Part of a small language model's weights.
Size: 12 layers, width 256, 4 heads of 64, MLP 1024 tanh GELU, vocabulary 8192, 11.8M parameters.
Architecture: learned positions, biases.
Training: a variant of Adam for these matrices, 6067 steps.
Each number is 128 + 32 x the weight over its row's rms, rounded and kept within 0 to 255. Layers, rows and columns count from 0. Numbers have three digits each. The size before them is the row's rms in percent of the matrix's.

# layer 7 attention value, 256x256, rms 0.0388, rows 29-41, columns 0-255
102:177163151153133145167102107044110083149067116137187139179099116124123115183082095122130088103152086139098151156091133162110181118121108088126125119135059128129041156153158113104102122139112117119192151063123164139104088138064076117150086122130134129095159150109201134134121140169132059133093121240127199127136144158117174128151116124080157094108123098137135103197123131127158174128117125150111159119184129118088105116169097091144139118143209137110127077167174079146130142126086106147052106173128103091154181161153122087135145148114105136144129131152147098141106094150137124068156105135086063146130120126110157140087178222111137126114161089100121124156116116148092101102098166144140049091164105077188101105164141175133113137100124161125116135097135104108110185150115166
096:198140129102131103101096139159168180140164162204168101160065114125116097169128129148149163129102158125170062153122127108154081133108121122125159132077162121127073127125128134161160100126178129116138170179118094104153132132175162102091131121107102150149181040117178059107164140140111173134170177205141160106146108050145098118031113135150145111118151186139121114121138167193144109106115214102140140141102084136079114090109086078150087145109189090118111094140126080143148170099159149058159099144175121149122096083161126123151139202144152138128196143168124142077113146094123118133087106079214112122132150062124172111117069124196139129146119157147118115160164112127155117088119124109118084127144159151141144092133089141108151153117125147130146129065127143146195118128124097
097:101203062112112140161106116142134151122100198163200091138045148123090092130131153129171097175082117145128137127089124139113201126113111148126065117172120133082088136160080099116137109113125134106133068145170152159147119137140124127167163133131144176127139234135108145034144138070143085133130103098127167106142119162174130136126080127119109066066130138101170121117110148069147098100129185154157141130147215135114094116100135197157135103111162149116151161127201159088155141105160152165115099107079062117110063126107166150154144143122088128093152121107118114062148127180106098134125062141152158100142169075100129118151165124102090105125094130137174122141081114091101080167178164124111125122142089125159138143164155122072178083153107141109116168128157147088126088134093060
101:165142044182095139101139133179093154133156158098093150113145105187120116124168119127117126060184113155111174125119050101142149126159103150150095097130057126109053136085125144142087086114093161121151074163164132123102141141118104108105086207186090160099157076188089179056091169114125191144065139201170088112129147073131107133121147157144164131080074166157102162069110159136067118164149134112148140143136112141101154147068131115099104146113044090132149127167102188126118192147140121133123113141166147175152129202116132129172135130150156165150117099126055118135129121188140123084127114151139107101071126122094075106115133128115136147168109126115098124149109152148134143085192121101145166161082052135122126088116139150122128120081133120088144133055122144103132101136141138
105:066101135151153141135126112101111118104177134134111140129097135121148092124129121156152147084090174156155091125160157137161247108136130149101094139135116100189090078129153110082202179101125183102077125107083118115185108157087117128143188140096135194180115174137172110146170170138102102111124135179156111155132107103151172138100152099178170107101096157116098156064044123181060097102156125160169139085133068105103136111145080148065151123110180140117130135136087164157141135139085126093063159130141160074139120121135080142127123166095121147148094085106139110183131133144135151088170146118103158164158069133116120134113157126130133175116140118150170143119121141079186184160150147220108147065137185118095190106116153131098155138132085141149124175121147140163165151148163054
101:112147099152192117148111120129095088072078087091139158096115102087139107197175090147186164100126111115072134098056135129149167095087125154119166165126135188097124151104118115148143125136108094154121127109098176086177078140164119115130109110188146118064137149120177170116149117120140033140173124106171093089130171126176101114100117108146109119145107135148155047133089080062109120113177099160170148103116119097141081133168092154106128175150116149112100077218198156129105139156179160087099158129139113115129166155114120098162111134152112136157089109160135147109147125134145109128144151167173069144169094142157123156155050119104129185128194107176114149139131085149134087192118149129171116105143151064100101131081117140161142069049129181108123104142139079129075106094108149
099:121145170065106131164185157175169082147114106127199126196127178125122138116058155127184147129171129141132162148101154166090166214100144086114063149156166074150122103119120131121101143118139088137117070154118147188103135134138113132145169179137141153132155166098117133065101131128141092129142126129094164092130056152161100140086108182092122142105154144182104177122127068110149111096093082119078098139150130146118092114120176034108130122140137126163100129097186111135134136145104139149103142092136123131188130228129181182147122148125047140144109062155164129079075125111168134123123134127068080151132232152121113145165157119104104105115092130147164111169115081116094131138110172151158050139131117112113123136111168097148060166141126066125111158107128147127158157131116111
111:096099082152093147142161123095179113136153147174138123163142110116145169095131072119109155116085158070165150146173178076168076177183123098083128126129094086129150169136063179113122121093141115143147116130102122098147117146129141164172089163115082103149104097128182113103167182168162133092154123118132144113166121116122108094121112114155166153177113107119095188082074087151111138126127163104143163118087049106134188086110097133097149065148061108160155175073087108094145125169126093103174122085107093082121112128160157141110145181124137164142174108132183084091128141140132102092174132066153099130081176065097083108112201129178095165118056158171166108124142207095142122117093125153125129143156096132092160077115130186123098207161124137119164154159115171170137115151162115
104:167167157122140123105153147121164120126096065128158144164092131081133173119104146127068103184154173149146255128060107153095206117119137136037127132130135111114102146155115126105139106136099076175151130142090142100159091086136123107150167101141199147112119111028150157201113141128150107149117142178079156090110088175165082143158097121142097139125099118118142126181125146104142225143177164146155162137129157184154129117172143085111084171096136148115124079105178124140118144123116108142093055121095084123160142148112175125136116163142090107180066131157087144094135115167156173121101102092067138145136113157136114167114115088113138117111085156119103122131105165108106142109169150121110061188132122116109171136168102171134146173165083119145112142128139119074063171148123163
109:171214113125188116094096147045116096103188130124111119070151129157070148149126141155126122071105090099085112096086109119082161104089104168138142144114177147056100084120150171090148135117176136150122143100169050091131125146050157122147103127092120097125134147074136131132116114121114121068087119203166217106129136132165134119177114113102049137128132153096125059078124112119140149168081144123147110119182138185115105159174182102167092102181052173119100148110122148156177064079134196112137131119127166140107144126145118081099111098121122118103158121153154107113179142155110105171158090148162173129137129174090138091128042146076129149165130150129105094171170079107161156157093127157105142148107127100143136145113131152136190066147135116156140130118128168115149107119128145
105:095147048101134150135118110108085096107151156138155154174125076135157180186104103116148105156173185028119120152053123115143189090088154124110115148146118117121095159178215148127138178116192147109131116151069101122170158171150155100047133086151118096105131160077147119110139171087151161145124124121129152116089138160157067113150097124145122152098161107134161132180111113179128155128158103134122128120093124098147126146097119055177149073159128085126102145201148099138092151171165112160177107131152160098118154147166094153118141150082157115155146154077137157126127132137147062132183114142173095146183128146094145110064123120100125113106120058099090147123142186157105036108180094131114124121077163120173110109139141075136080144140161124129117166093143078138168200095108135
107:144107114150169184175138149107094118115085097154194104126147117123095111129142068132163162112109156224129109067119101106161208132124096112188128148163139204128146134095155179160077106132082136139153144166147156177157159115169134105086088090190123119162105070146073116098143148116132183121137154071129079168143166144130083140145153122146160114121148200210120152101124096095148141108029099123098169127150114130163115158158124136010072072100138145116131111129179146145122162163147147139134120136119132117140169111094096095095157152177135127143106140108148096093150180167134085117139112107077142133100113121126108132144141032161096154157166113116123121132073153081129177127156132099137115112149123133117134150141095040133176117139129070084109104137125188102121129142130072
098:199194048104140124135145134115133074103180136099131087170160136142100122144121126127087131081114110183115147104121130049132146100152139119115122153128157064107137119165101055146130149080109127112139124097109139124102148159115091151161108145095134155135139098102155128106149100198076076121130151209139166134122079125136178154161083143166142104115053187139142131120116134086097112095116131136107146141200057136129115128132130149145190106051152118097073153062070148154147121085130129094054131095142146094116104138121081154143101184139138111154193147182086086113141152100138095123089065139169075157139112148165122107141058158066120121140230182099156109114144078141158155141216159148111110137163123132132115110170166095153088109142099136134147107148141127085120157151152130
# layer 7 attention output (transposed), 256x256, rms 0.0482, rows 29-41, columns 0-255
106:152048176096173098077108114145149111160119150124143137148158146085101172128098123113126134118115145184109102162145148124159178142109113171105138167113150178162218120082149140149154153124088033102107131194159131119124134116125111126096154125187172137130119164178127143097127181094138140054171073107163145176087141157146131135131083102153060084134127169147136126105138166159136134146142106087127115113112136091140115153148045137143113157150111140149110166166123164096132083138184115100129151079124146130081114070150105162153092128171063165150155133132172194160163139084197089117106136066164101179076120107131063139145077091093153104120146092120098089130125124117160105138163077136061138155109056076131172128071079111151127152174126106178150147120100091165116100108171171
104:164134096179141125100127143126078099140109065084168120135087104123156074115071155108143140159187092115173143126124111107090115102148134076150139134129136133112150116096138196117091184136101178083154105093144096130143140058128192089159107094137101156173106157167075115150143147207112062092135101140133156177122179189164131118155138155077120189113131154110133094083113085061111156115169165124107099141109130130153140191161116130101160127157152153156166123165099120118128143086112173172148132118104143078160185144136040132122075146155151132196108125108091120204121084231108146137182133052088154118123082133150116102048128086110130127158135130153194156131134142135128144145116106109089128113146132141122097133156153103145134177209163115150173150162080121087148098138124104
092:155104156123116099140112133159115101211106061080105123175187128165106117181072166153106150119140094093120132141181152157146128127100167059102208132138144118145133098089159089117183085107130180178163100153074127173120112139116154103087150101190098162134174134141059133111163118124134177136171152082059142139076099195125122161152161195169090051161086096187117142101166144118149145128147129118120138142113106099145121184156139097084090177126135117112110085113164104155046160140128155060113129079124085185131201097131166132105136102133129071103112146196155105149098155112147109106122150104108091160104086148147139106108166150095137167133132176095092155138138129105082148071110125118133145136073137123106080099089137158130112119098165103103065110091132101163085131093151119
101:086142119106098156175152094089151182141136150098112130104130092208094080111099099123093042167138139127152165108109182089162060088129129087167125116150158143152136170097099137094106160165095155128126184127139089184123107092193097127130159087145151143141154145130162110124187112195077085077161123105159129094118075191167147119116137156103122170104173146128124094140156103163132115127096112132139141186132099115091065090167120086162081125115140149151120146130094096117073131144160100068119094116143130067126103124097094104162107112143198130132152169137186127125086177145129110112134062183159181089164092126161107188151142151145111102180191098093138153108170096022145132102176103155172162130098139124153120147084112110131113118128117137139136175155112202129102137180133074
106:143162154149128063145188193133153082086116178121142089146188100131094140102108064111054107146106089082108105154156119075121129147172106143116159129131082086080189155109123125179125087171107144117139102132117134177123181123101114096091143082118095128076122101108129152141124191173115104187085134069130140130194112159150129118157096188100091105127167102160123129163171177092144160090128119114134127125133136144157120139142101119101171147146108127084095104134134082142146102077127087122178111144128087198148201101137146063182093156143146103112115113103156125131134142091118140154096136144157075139069128160109132136094101058139146125126110121126086096107146144199151132081103190167172143198138077084091186210070143101145125120094124072102139065118078135128097107146091088
096:146097180063214157086148125132091115090112073108137130138141152154122105139089138165117112119158066137158119090150095117176144155079122132158109058085116196169180166064184170130145098123099093205144119157116101136138148133100145156126130174108150087149148116124109142148107153121112122094170167114116106168045164144066132200136139161177065158081136184130122208085072154104117116110088140068124157102196091109149157116180111174129100060124055092146055152118125149105158116095138132148101132142152104088105082114180099129131131089108060148108158115110183048118115124128159104127150100137146123136157100164115143085127151156138150129106160195113104127145099154145117138077131143134104131065159093140124157131107127143162185151175119118126092136124168103169113124133115162
108:116128063089095112115111115166117117110101117152152096132184121107106141145135127086111106060124097181057114166134153140088124121155119176125191148132166129163122142071122131123102091098144106126131123114120122112132012123168127098100236086143136105157070131147049149129088129119172134133145149117130130089132121123125163130074108103184123087123083102059150127130108143157123124125140123158091097130108139102202186139130102173181109207165135100078164167119152163159105084101166153122098133109104136141132153069129128131139074145147143162123119152141090142119108216128120119148078087130093190119128101121197149154115125103110130130099160127112107152186160110106062133117125092044095106093107154145137194129184177046119107102109143164166130142135188142105117115165162189
122:117162141173081175083111149163154170132132126122152153130090121124135112088176112097102129167091127140125109185103129111154123145161123151128149106173119111113058086116167105117139122160160138102173136116107178132131167085073112096074096055140102146140116107129196143124107160154096090116164132168113132117135142134167135168087082122135102073110125100125159118155096129115097119112144128098096145154087140143117196128096118096107160124118126111050195135114070135103104072073109110137126091102091183148115149081075111092121141148147143135097099065084159155115123127216063136127114190106156107090102070177154113132080126088152139113152170059085170145101170202184181124122142215135151168148101133089114164168206109093074129077110109110160112112189135147133116179150185111
121:115122158101149142189116133109141129132114145113079125118195173073131112134140084125144169115099110147100088193170152096099143071120153123120166087184132179141160098130166190103092166150126063125105124149158163127085126193108196113098147123139106089105155196162133100070165096134151156077153145140169090097131139098087130145078107079149120077135048165153096111141105141135129145092132128106128120122117134104162115151149107170190134124154150062111108146093083141116085146150081157118118144120072176149111147142143149107097123090080116149124146142106114141139160146104135098178107115147152141129069129115129148127080129115157060144065142179122125112162181144199162107096114116041042139121145064117124140123105160104167051158166203077177063089167096137150115089124141143
108:111116132093194107124113133157101139136150138171095122125091139068119131131125111142161113108103118077136135131123194156177139082156154089152138172163099142137127161155152112136092115058101156106104063146117146112124129107231080147105140165200145116115070182101147076196149104134120150145134140166115087167167080087164120129131122125126139110127157111124159145174138135124098113112139141141100179144147053110132129175174171118098193062114159123157085110108149094128144121145148070134065102141183064115078148144127114137146124142150112064135154137120083193143130094074141157108176083134096100098170169149137113175121102159073113183113116150132122100106086108151071136168100052169046181116079079081063097118118095108157176086166100132148158121151116116123095136089082139
107:135144124112063135143183102137150132227131093158127124169151128090158136123162093126166137198117119154125136108190113100205148109156122174136124072099163184146087129088119182117148082088072106057146143083092135132165134064131071150169137096094094176115145139146100122158172211109159086134156123149121163148131163139142111169121127124127096123157106106089173157108137207153141136063126106154162155131127127140109087168099144148157125154126106163095148107172123171163138136095097102103112106052092116160151042139148133094150107121157184103115157079168092103155124091117136097171126164108092104181094127161107061153222086158143116088155116149127129124143120152141101127136164093110123132111158146062158123164094040178133136140158101087162171135142108094153123099151095139
108:150104062141111159168119214146175163125081171145132060127143153178144161165108140117139077145112102084162151151152143090134166167160136084136146103164117134095125120121072087151131097177108155157096159113119075143155073105129087158087167201129173162105171099179129185116129166133106126128123142171205100082107110144108196112081165150072087089120053062090059148102096109149091101146104104140117044115136165168139106125103093108144139150129131075157107154104129114097134127153086139139096110135116114086094089134159171122150089097121141086166137171152153122143081094152135108102150107134166121120182085137117155162087127132165168132156179130128103167153206096104109151103124152174147155151117125071148123093133096157106104127182155149210184110084164139152138106122105174
104:119090117161178108076181137152102129113075142130201170179148142055080104065077124171086098101174171122081122121110129167090149143131093157057136107176165128083160167125081146123117131108098198113101138125170089055146094149168140063129169080215156128111079158181177101178111140141111120098085145160103090093098083165160114158089122173132068210081138150158082124181142055146112154105114136115098087123176135125124098122069124107161118140123121111154066122179112129141112146154131118114154102125128181131106136161190100104136133124177149115130128153079128142131163136124135145146047134154152104127135116165121113142099149150161107133119136090139085142133111240114121117136125117169114181139086133137129130117120187098134140124163159083164107106132077169140151129140144133